Weights of a small transformer language model.
Size: 14 layers, width 384, 9 heads of 64, vocabulary 8192, 35.2M parameters.
Training: a variant of SOAP for these matrices, 350M tokens.
Each number is 128 + 32 x the weight over its row's rms, rounded and kept within 0 to 255. Layers, rows and columns count from 0. Numbers have three digits each. The size before them is the row's rms in percent of the matrix's.

# q: layer 10 attention query, 576x384, rms 0.138, rows 326-342, columns 192-383
# k: layer 10 attention key, 576x384, rms 0.141, rows 326-341, columns 192-383
q326 101:174132125120169174122170215131145136137150171159050145118134169109065097088139128139111165060140145150127148094119138102112116111152096146130107224123115177063101096076148120156112140154097098080148133162134093149188153196205097104130080097144080120170204125178103099160169131139116079148137084136107148119162152138161145147135120151117086167156134098120067167091088194171120128119166149136158156177123088116156053124163101107146130151103123095149138146152115152167130094117149135102091099107080167127160125138143118116093132115137098160122125130152132146159053106116171111149
k326 087:191169104139163176068182108149091149065149154151071201057120112121066162127156082140118161144166107184161096100161109142142121092195099143146197140169115116125129130131104114119061159102180086112114073108156136185111134134130084123157059097120169074156123163142157087126113094182150190093146149108173127091150191120177102105130159136096104092097105137122146185123124146176072119175132090125135099159087113092167097165123124150147182112083154162117110206148140121166168086124124150071167092126105138081094159166094143095104115074047079082110139103131144156096168097077102153164
q327 092:120113095120123136198140088109106127172119119134091149110125158181146115128146178138107141157094113093103056124107066128162129070084082099126125038161164182174089119113155096142116144130137158115106134126111126062077145131086096123101096112088125150111163095117167080119107154083041203099110127141127152103153092105155107107124134154149170105131146162058130124117107127138175130138120109155084134111188175128109156090119172140131128152117168095168135120103132126101114118129132137177123143151138128121211140087116173129131185176122084136144109105109080126032101171087129133122
k327 090:121132125121105111146137149128152106141149180112136081140067142112190091116063118091169155150153112144158153159132109125143142173119123164146122130116150132124135092096156123139197083158139128120152162134051185068127118151127151142019128158084097094044166105177128116179158081120173110121127098030147116121177145161096174154111114066108101123078183116123146118154170165150134111177116152118187172181166089159087078155112119071133076125106162161096154121148118127130100125136117039146148131112126107149141181089139153102159145114095136147116153164171098161132149125172119086093
q328 097:204119163163154170107104158173126107105194202190100181111114146105093104103128096159136125094156099158096080072164158112075115147181123126147131182123083150030136117136127118137158132142088114157113117160196097190136166186168131164138074110151063155209184126176115140132154138142133076161126141154116105152181133177159115127127139150119148134152090115170104133129127127176106129134118148091115139167117090096127072181179112110103126166072123128120132159158110173141134096090151132079116132091085156136083104144106156093115131102118078111127162113132120173132087059110149117182
k328 096:159165113132194102150164148155172150091147123140059140071195126155120124073203123176132154129126129121128166097129149139086133096141120141073158151102120089085130161147115126092051142139162112126141047092146111164123161130053117142193125130145181099156122135163129067140130073122147154164136140153147106104080151093097123145101139141118104028117142126087117130128124212105068183127179099087117112124094131086147091159129138147122182132133068128145103102144120144130181134121109163106146129133113124141122178188116099105117097146096134092088107105105157152126162157091079128204
q329 100:086103079153116112113140176067135101137106120092115096116130134168145109072182086131123130086158161112103136106115112138157134155128086140107134116114116144150209153127094130123098104158064157137105084183106058131103117178164173106118084180138138148152123095150121072099139144118071168145130084152105102099158107094217164136097123163188117128123172133067148172107126158151142148136098133128124118087159142119071204109112209129128114126113133105108157107169138128100099103122146169151145141201128131147172085159117165057134162125137077178119154089091144117151141174115123127088
k329 090:153120174151101155087132161111142109204131187112159116131069144168144162117078128133173129146147105133094100095152107163073097087147122127114093097169105168153118149168143179142086150061157080094101157125142145161143150144107035081096126108133142169082185101123161204107088090140151153135122115115114153130155086125128122155180117137099153174109111132167151142177101136176159100230091166137107125135151089107127104127082172152087088087092123169159125156173120123131151116131119122155144181154161086116143110125145122124160117181138102144215139097128068135142165127128160078122
q330 097:113102095113101145166149138143119122151124144126096086139174136168145074170186108145116212096129094099099151089131120094072143128077085103148073115133155141096141130089177158198109201174170124094190074062061092131088114153090129100097099097148111133107173083169128123157107127121140198142120121183115067100160169194125098131145113132155139104117215144074112197090091110144114171108148142128111186126133144094136049135141157130134085099101144119149154132162088165120095098156137139127135094097023144133159069148134153107154147059166058126174147119078158110125099045071071124143
k330 080:153135089118144202154176131138129132109180133140125145135066144115098058150109168133155165190140170086150146123157138126132098116125098179116158178138119102147119102181133117155179155162051094147096145165114177144122100099135161111090106163083104139131148173123135155176151148113170141149121100064152096110119148107113125151069119102071093147137139093138141114180102102155116101150064065127140153183137058102190131119099200125125089127158111097129081153146129095135115164142141132130170069110125125101147134151154138142188120150074116123087153103182121103128117053106133103096
q331 105:096105126129129118165184088133125142152052047086120148143167135196183136117136147109144139171114140062146137161124124113191148149075092068138086076176127131178079125107102128111143194120121154181107068085076158072036135085141084128111133153147182143112156165073154164076140096112077142102110140121154149119132100162097097159164142104139161111091140115141162119139118133094165146142138172127096107121195159107101152042116150151110105092125158134101092131127157047066088166095097120164145173162174102120159131040095136131157135149138152148107064197079083093021109200140089184094
k331 099:096113099103159111179114126103118126152132114154162084154049146133198112188086148080149123134135140141124162157145123159138144132086153126131085075124121213149131091147142140149165097126064172138156148100080153088103141153075164103072131176129090135090140070136108144123128123109132083136121122096111131177138076121100074150145123112174149162126136127130110084141145096162184138103099152178134194123184146155103175155135104066108092142110158153133153109095142151169124156132119083205116175102137114139155095104137102127131145146143205163123147121181054113120097130119173133104
q332 110:105092155111158097157129153135088132135056105093086147128181132165171127130162158114122143171035111118128087140095073114131120091044076061095074118149153123129071116053141128164101149160152140114131082119085117111083123064183119104089112117156108159132186136094149154156132073166080130156054108162153128127116144168121067140164123143121125101144174120169109072096151095139154143123134149144105117108141135138114113131119160139107065090154103125134149139097133147105107111089067123170142113178124109143123103093151148149171168091116071096126121208064087091112095109126111145103
k332 108:116074089147118117110137116100165146135134124146201154128096100138217078148077140050142136108133154131191170136149061110118165139070110177129111086096128153109085157171143118149166151122107113138133120133054121068117124130105126113074156165099095145054177058117168114125124119109124138073163114054132170125153131109119070151158143083145139104132150143167158139145156109100130128074163132170134168146203083148157112099171092086103099052094169179111154109135126099135116168139109082206160116097148117120127095150160109130106113170139136083141188147202093100100127149095135141083
q333 108:121102074091108083163149053158118112153124119062149148134131107166152134133138144138134129189089113080133114124121091178172129137116141066074139045175107139183172170159075133121149154082087150166080092140140129095092137063027173185107151148165183178156161090079163096101153144112095201092087163107132177144103133146103099134124158135148115152128142125117162099123161134099149147127154137140106099111177162103122138055073132129109106098115129144109075128109173096129048180133136135110112179152164097127141148081100185085144161120121122157130100148132117155071136187171090179119
k333 087:156112091108081111142130173085124139101122127135143074136099189125147121163063131070142071150126158119113115181120188127126131102094138127143110126113146160089102113163157094163116080149112157159153156112118121108117113136053185124113175168165139125121093123106101163126104132163097142086125089119125170135085124115111150153124062095108116134159162095170091083107183124140123085086176125160117111101195144187085164138161124167088079148141100172120166117105147189098112159174122056146166178189122139154174129132100103185138134166155230129117139151115087076168125175169172140108
q334 112:120169082162098101164165037148069118122115128087137100122177093204162135163184122124107132116075124110101134144096154108173183133071132103141108102196153110133138146098167121187091157149097162126118042108070133109037046159133123132098132143163114103077156091103119143177123057102109120147094113137168107134137098146111088106155094107111152131120125112109155098087127099111144143119126165189121181120130122133110101111153161142170133070098114131139107141152120164087116119142113124142132143172124148117141103071177154108183093180099155106127123151078108069125131109088070102088
k334 107:090123137095100153145196116127110111176174159125148140161063150100228099116086150050103156133158140125177140141146115143106174113129080145103095106118135176071108074143114096131182096158097139168137167179080120083120100108123175096098149170094085209129164080111137136127106134130104113163150058075104179141115137113093108153158118094180170166081106172145075119152129099117160110122093125190149186098171145156156181064129134121062100089138170122109128115094167074139118118119114045166145135150102080155112082077135122106108113119141113098094130154179067125039102127134179141036
q335 133:108115073149159102106141081165129143118065122110103174116116101115159151122132147128103150147101144213124090140098123141175166125082104094076103138141108132150111167056112151102062149086135176147058065100132122146119107088111142126126086100153162088129166115092144145098129089135045162090127076136113171138123122104133129130146182166070114104137097120119154089127161135080139145073170088097107076184130123113145118146177110095123157141099140132152102145111146163150193110126102144122142148163203161153179168123136070110118183076109160090099112139176117111125129228128156153105
k335 098:062110138113109175162184124145140159155146136127161169106118117096151145126138129200089136106150149123163117097065064098072131106109127121101104114095114121083058096081129131121098134195146178167160135113088085116134121150096115150153098123131122141203136107156132150117135100158105126113184102151057164130139147111125157110150128129114130088156091116101126174081138189180082120169215242110078117117082118132121124105140127117105108111115105139128164097149125147176164087136120119106123101146115131128129050069108105113129102091187071057115107160106133140094146137107102113139
q336 104:150114097147120160088127159114164113120176185175105161136129090130111160093111165133087144061189091177117126096180150078102142148175108202084109133124152158129077120104112094158142084122137116063193112181176099134149131145209126133093103112128090157124140084137114130110107103106091185201140099150136121092136108141149123139094152140112117142142124167107219174139069173187102142095083148115186168154064098091138115144133080132090139124097156094132089112112068160126236058091105140106116113197124139143109164183158066119179132157126155116111115108156145165132118129166191110119
k336 100:070188096147111126108159078203104126136175182158118178128087093109140120112118139119136153124145129157193113154169108118136123157152088128072182107147147119108117144077114153114178123156144172132108154122103147135128145162148086174091099135075180146140107189153083116079125094163127163138124164052169106134180142133117108100127180094144131171092108095120147144144112129148143107142129151134160128186109080132153148065094136088150180095093137183101111078206067093107168096123137122105183087113082130138110093104116124150069160089141110123104111091167190101085108093090101065146
q337 110:133081141176140134159158150076100186126083081121103131139126148127131120112183133134050133101106133148145135126065103078123190048054075081090051126133162061120116141097110126171115101175146135146128071131111107121091077122163106088083108099135045141044200143132149133113105111164076132158032132117093171133169108142143114135144160119164121110129152120112143101135107136119120129104192160115098119081119135047143126114125133117072095100101139129137115116089151101115176105129088134132167079141152126115125106127158091154182179076179096101153098176105126057121102165104145172105
k337 118:135130089095116130143158106161162134110147129160139123136061146121176138155058123110133150137125132152196112122118040157126121130075136173119113073108136230078093129139136150153184136147131193139154132086052121082094129122087141136054137089108096153108143086122142149172119096134096156082156123062133099129147135145086105109157121065113133125156116086147136140130178106144116112152189189128137162211172105164103122094143125110150133135103132184130152129174126139144179145123125105145134114116123144130167091111110100118119108134145165117126154138151105094063106142088146087127
q338 110:161169097096130162070120121102184117124166124173120180151087145089106102103131087136193153117125154091145138116174125140126122136123122171136195113100082140096130105132121105108120137128136119130118148118168144165171181132105101102155123110101198110222087145109108082099138174108125133068162115103146179134100147097150188133109127179156161090131118139161107192158140153114134143156172116133101097172132129113162125122123080121122133191127130096129111124146104082134148160155167115106125138039154122148117162087078126106048160117157165139155142045131139169150093169132138095129
k338 115:123164166131156122115053132122086117139097117105090120141184145165043131086181124186148097070136083137084161116117168138106120111169155087130164174153108055172183157077157160110084128057144074119135144118190086169183154145137095103207099125159088123163104145121072105143151168108141119144142162180137095124165112132170148157129086131105082086100114161156139120125129136162134168085095128075125082106115141082111108148142136194178151125106114114113122120139088147124144083126146177101101142118138110135087229204126164135156147125107095161128113111069163147182174135133100167166
q339 111:183150140145144157132108209096162100136163128148150098124088160082136067119081134087130123121121114133113139157137096108144105154183176195115111197117107127109154144160122130099166057092148081131192214158151104115153116165152103134124194103056101152064136121174114175082160114138146147089170139085174092136104111119113144099071113036124157131136163131137142106155127135154116099119049090108149141133098190141172141139111126139162156104101177101121160125120096180117086159137117099131154083089088140121124130192153161128132102169110101113170148139130142143159160035097183087163
k339 076:168144121101162140122116095060122073120131129139130135179184094185092105109155142177160138069061110055095103146134106074128134155094083165124132105125141111140087170130134134137107171121174131096088052188159118108113143117183120139174129116099080096118152130116118108085155160074142099150113189156138092123092102186135118120121112160157156080152094118141156133173040123073156136171107073124150122068128147067108103071082123155162198170108147088123098110139083149105132157126064149122128136148132107125103143111197178127162124169141132109133103065137123132166124070173131118120
q340 092:165139086137139106137106087140163158104114165157139112110071160124134123149118163188172103133092151187103141148103114235124097149077122104145153168133094165175145120104098136097032151140190145147094133098151105171127186082111077148183105122091181092188138110124114108120131159149134124049144094116103162119096150092104159148131113138135131060146138120132125152142161156104126145125151102107101079138128071147108131139159118110131115120149125138155135127136118136204112139114125119117125147122139136142171148101115102190061196098147055129081169127186119090106114158130075130166
k340 097:124131182116194173119116191122105140090171150079176132107145106085061110067161126175144138095141137169101147096109151137118118172142154145115132180131112091150116150154095103056114133150150076089112157100187134117127178117146134144172112119118154096127110123143112105159142189128153123150140074171203119103129148100174218160074144141112086115138128124145110198116103182136173151115124060089063097127073108110161157133123134138152119153128138078135133127096113153138118090148107155123113137094142138116092171187104126104175096104144111109119082159139220112203177073124091157175
q341 101:154127130125149208140096141102122151131141169141082160137080162094110153095082106120160140117173151121118113135138087142128085147128102220173115164111132115147163131136132133107152138064166078124182175137130207101139154098104022094128125099085146139189101138119108100097143129144108150133152136136122131114123127129112180154123092191141146154093096136143133151164136155138084125147111092152127130134095122125125125149119076114132185134148179081120116137127087135125169111134141129112140117060098093179121214121102144122065155137097138143113127099122120155138104096100165120167
k341 088:115148123148146144087084141115118117136122118126140125126160072164063117034183105191185143073086117094126179142133169106139163152146214094115167139126120104185146182091117120101118122090191161140084111082153079150140150159123125170163121137117110093128111126151128071147174184138157096117110154169145104147121107138122147119065107154170090088151085100188134115123088116113125142106062100114110073110120185136099141157133170130155143160099149111142097107092137155114146104101125196110070098124172102127103166197111132118145143138145135170102120063060187115160164182113159152168
q342 101:125190113112103117093142088115166128171110141172174119164113116124092064132082047125147118113139133079101185141157122111108133112164103149132161098104147177095168122117145085098164148184149166092136136139199125146100163163182137105122140080122135182145061126125122162137130173084171145182125138095121151129112128123177142134129103151146154126103114136150115167164132108151085107165155159136156136150078146150163106117113053109119121157202086104112142133176054066121101183132160134171078151098151098140100081092132183131114188140162122159201125081105149167157129141166084122153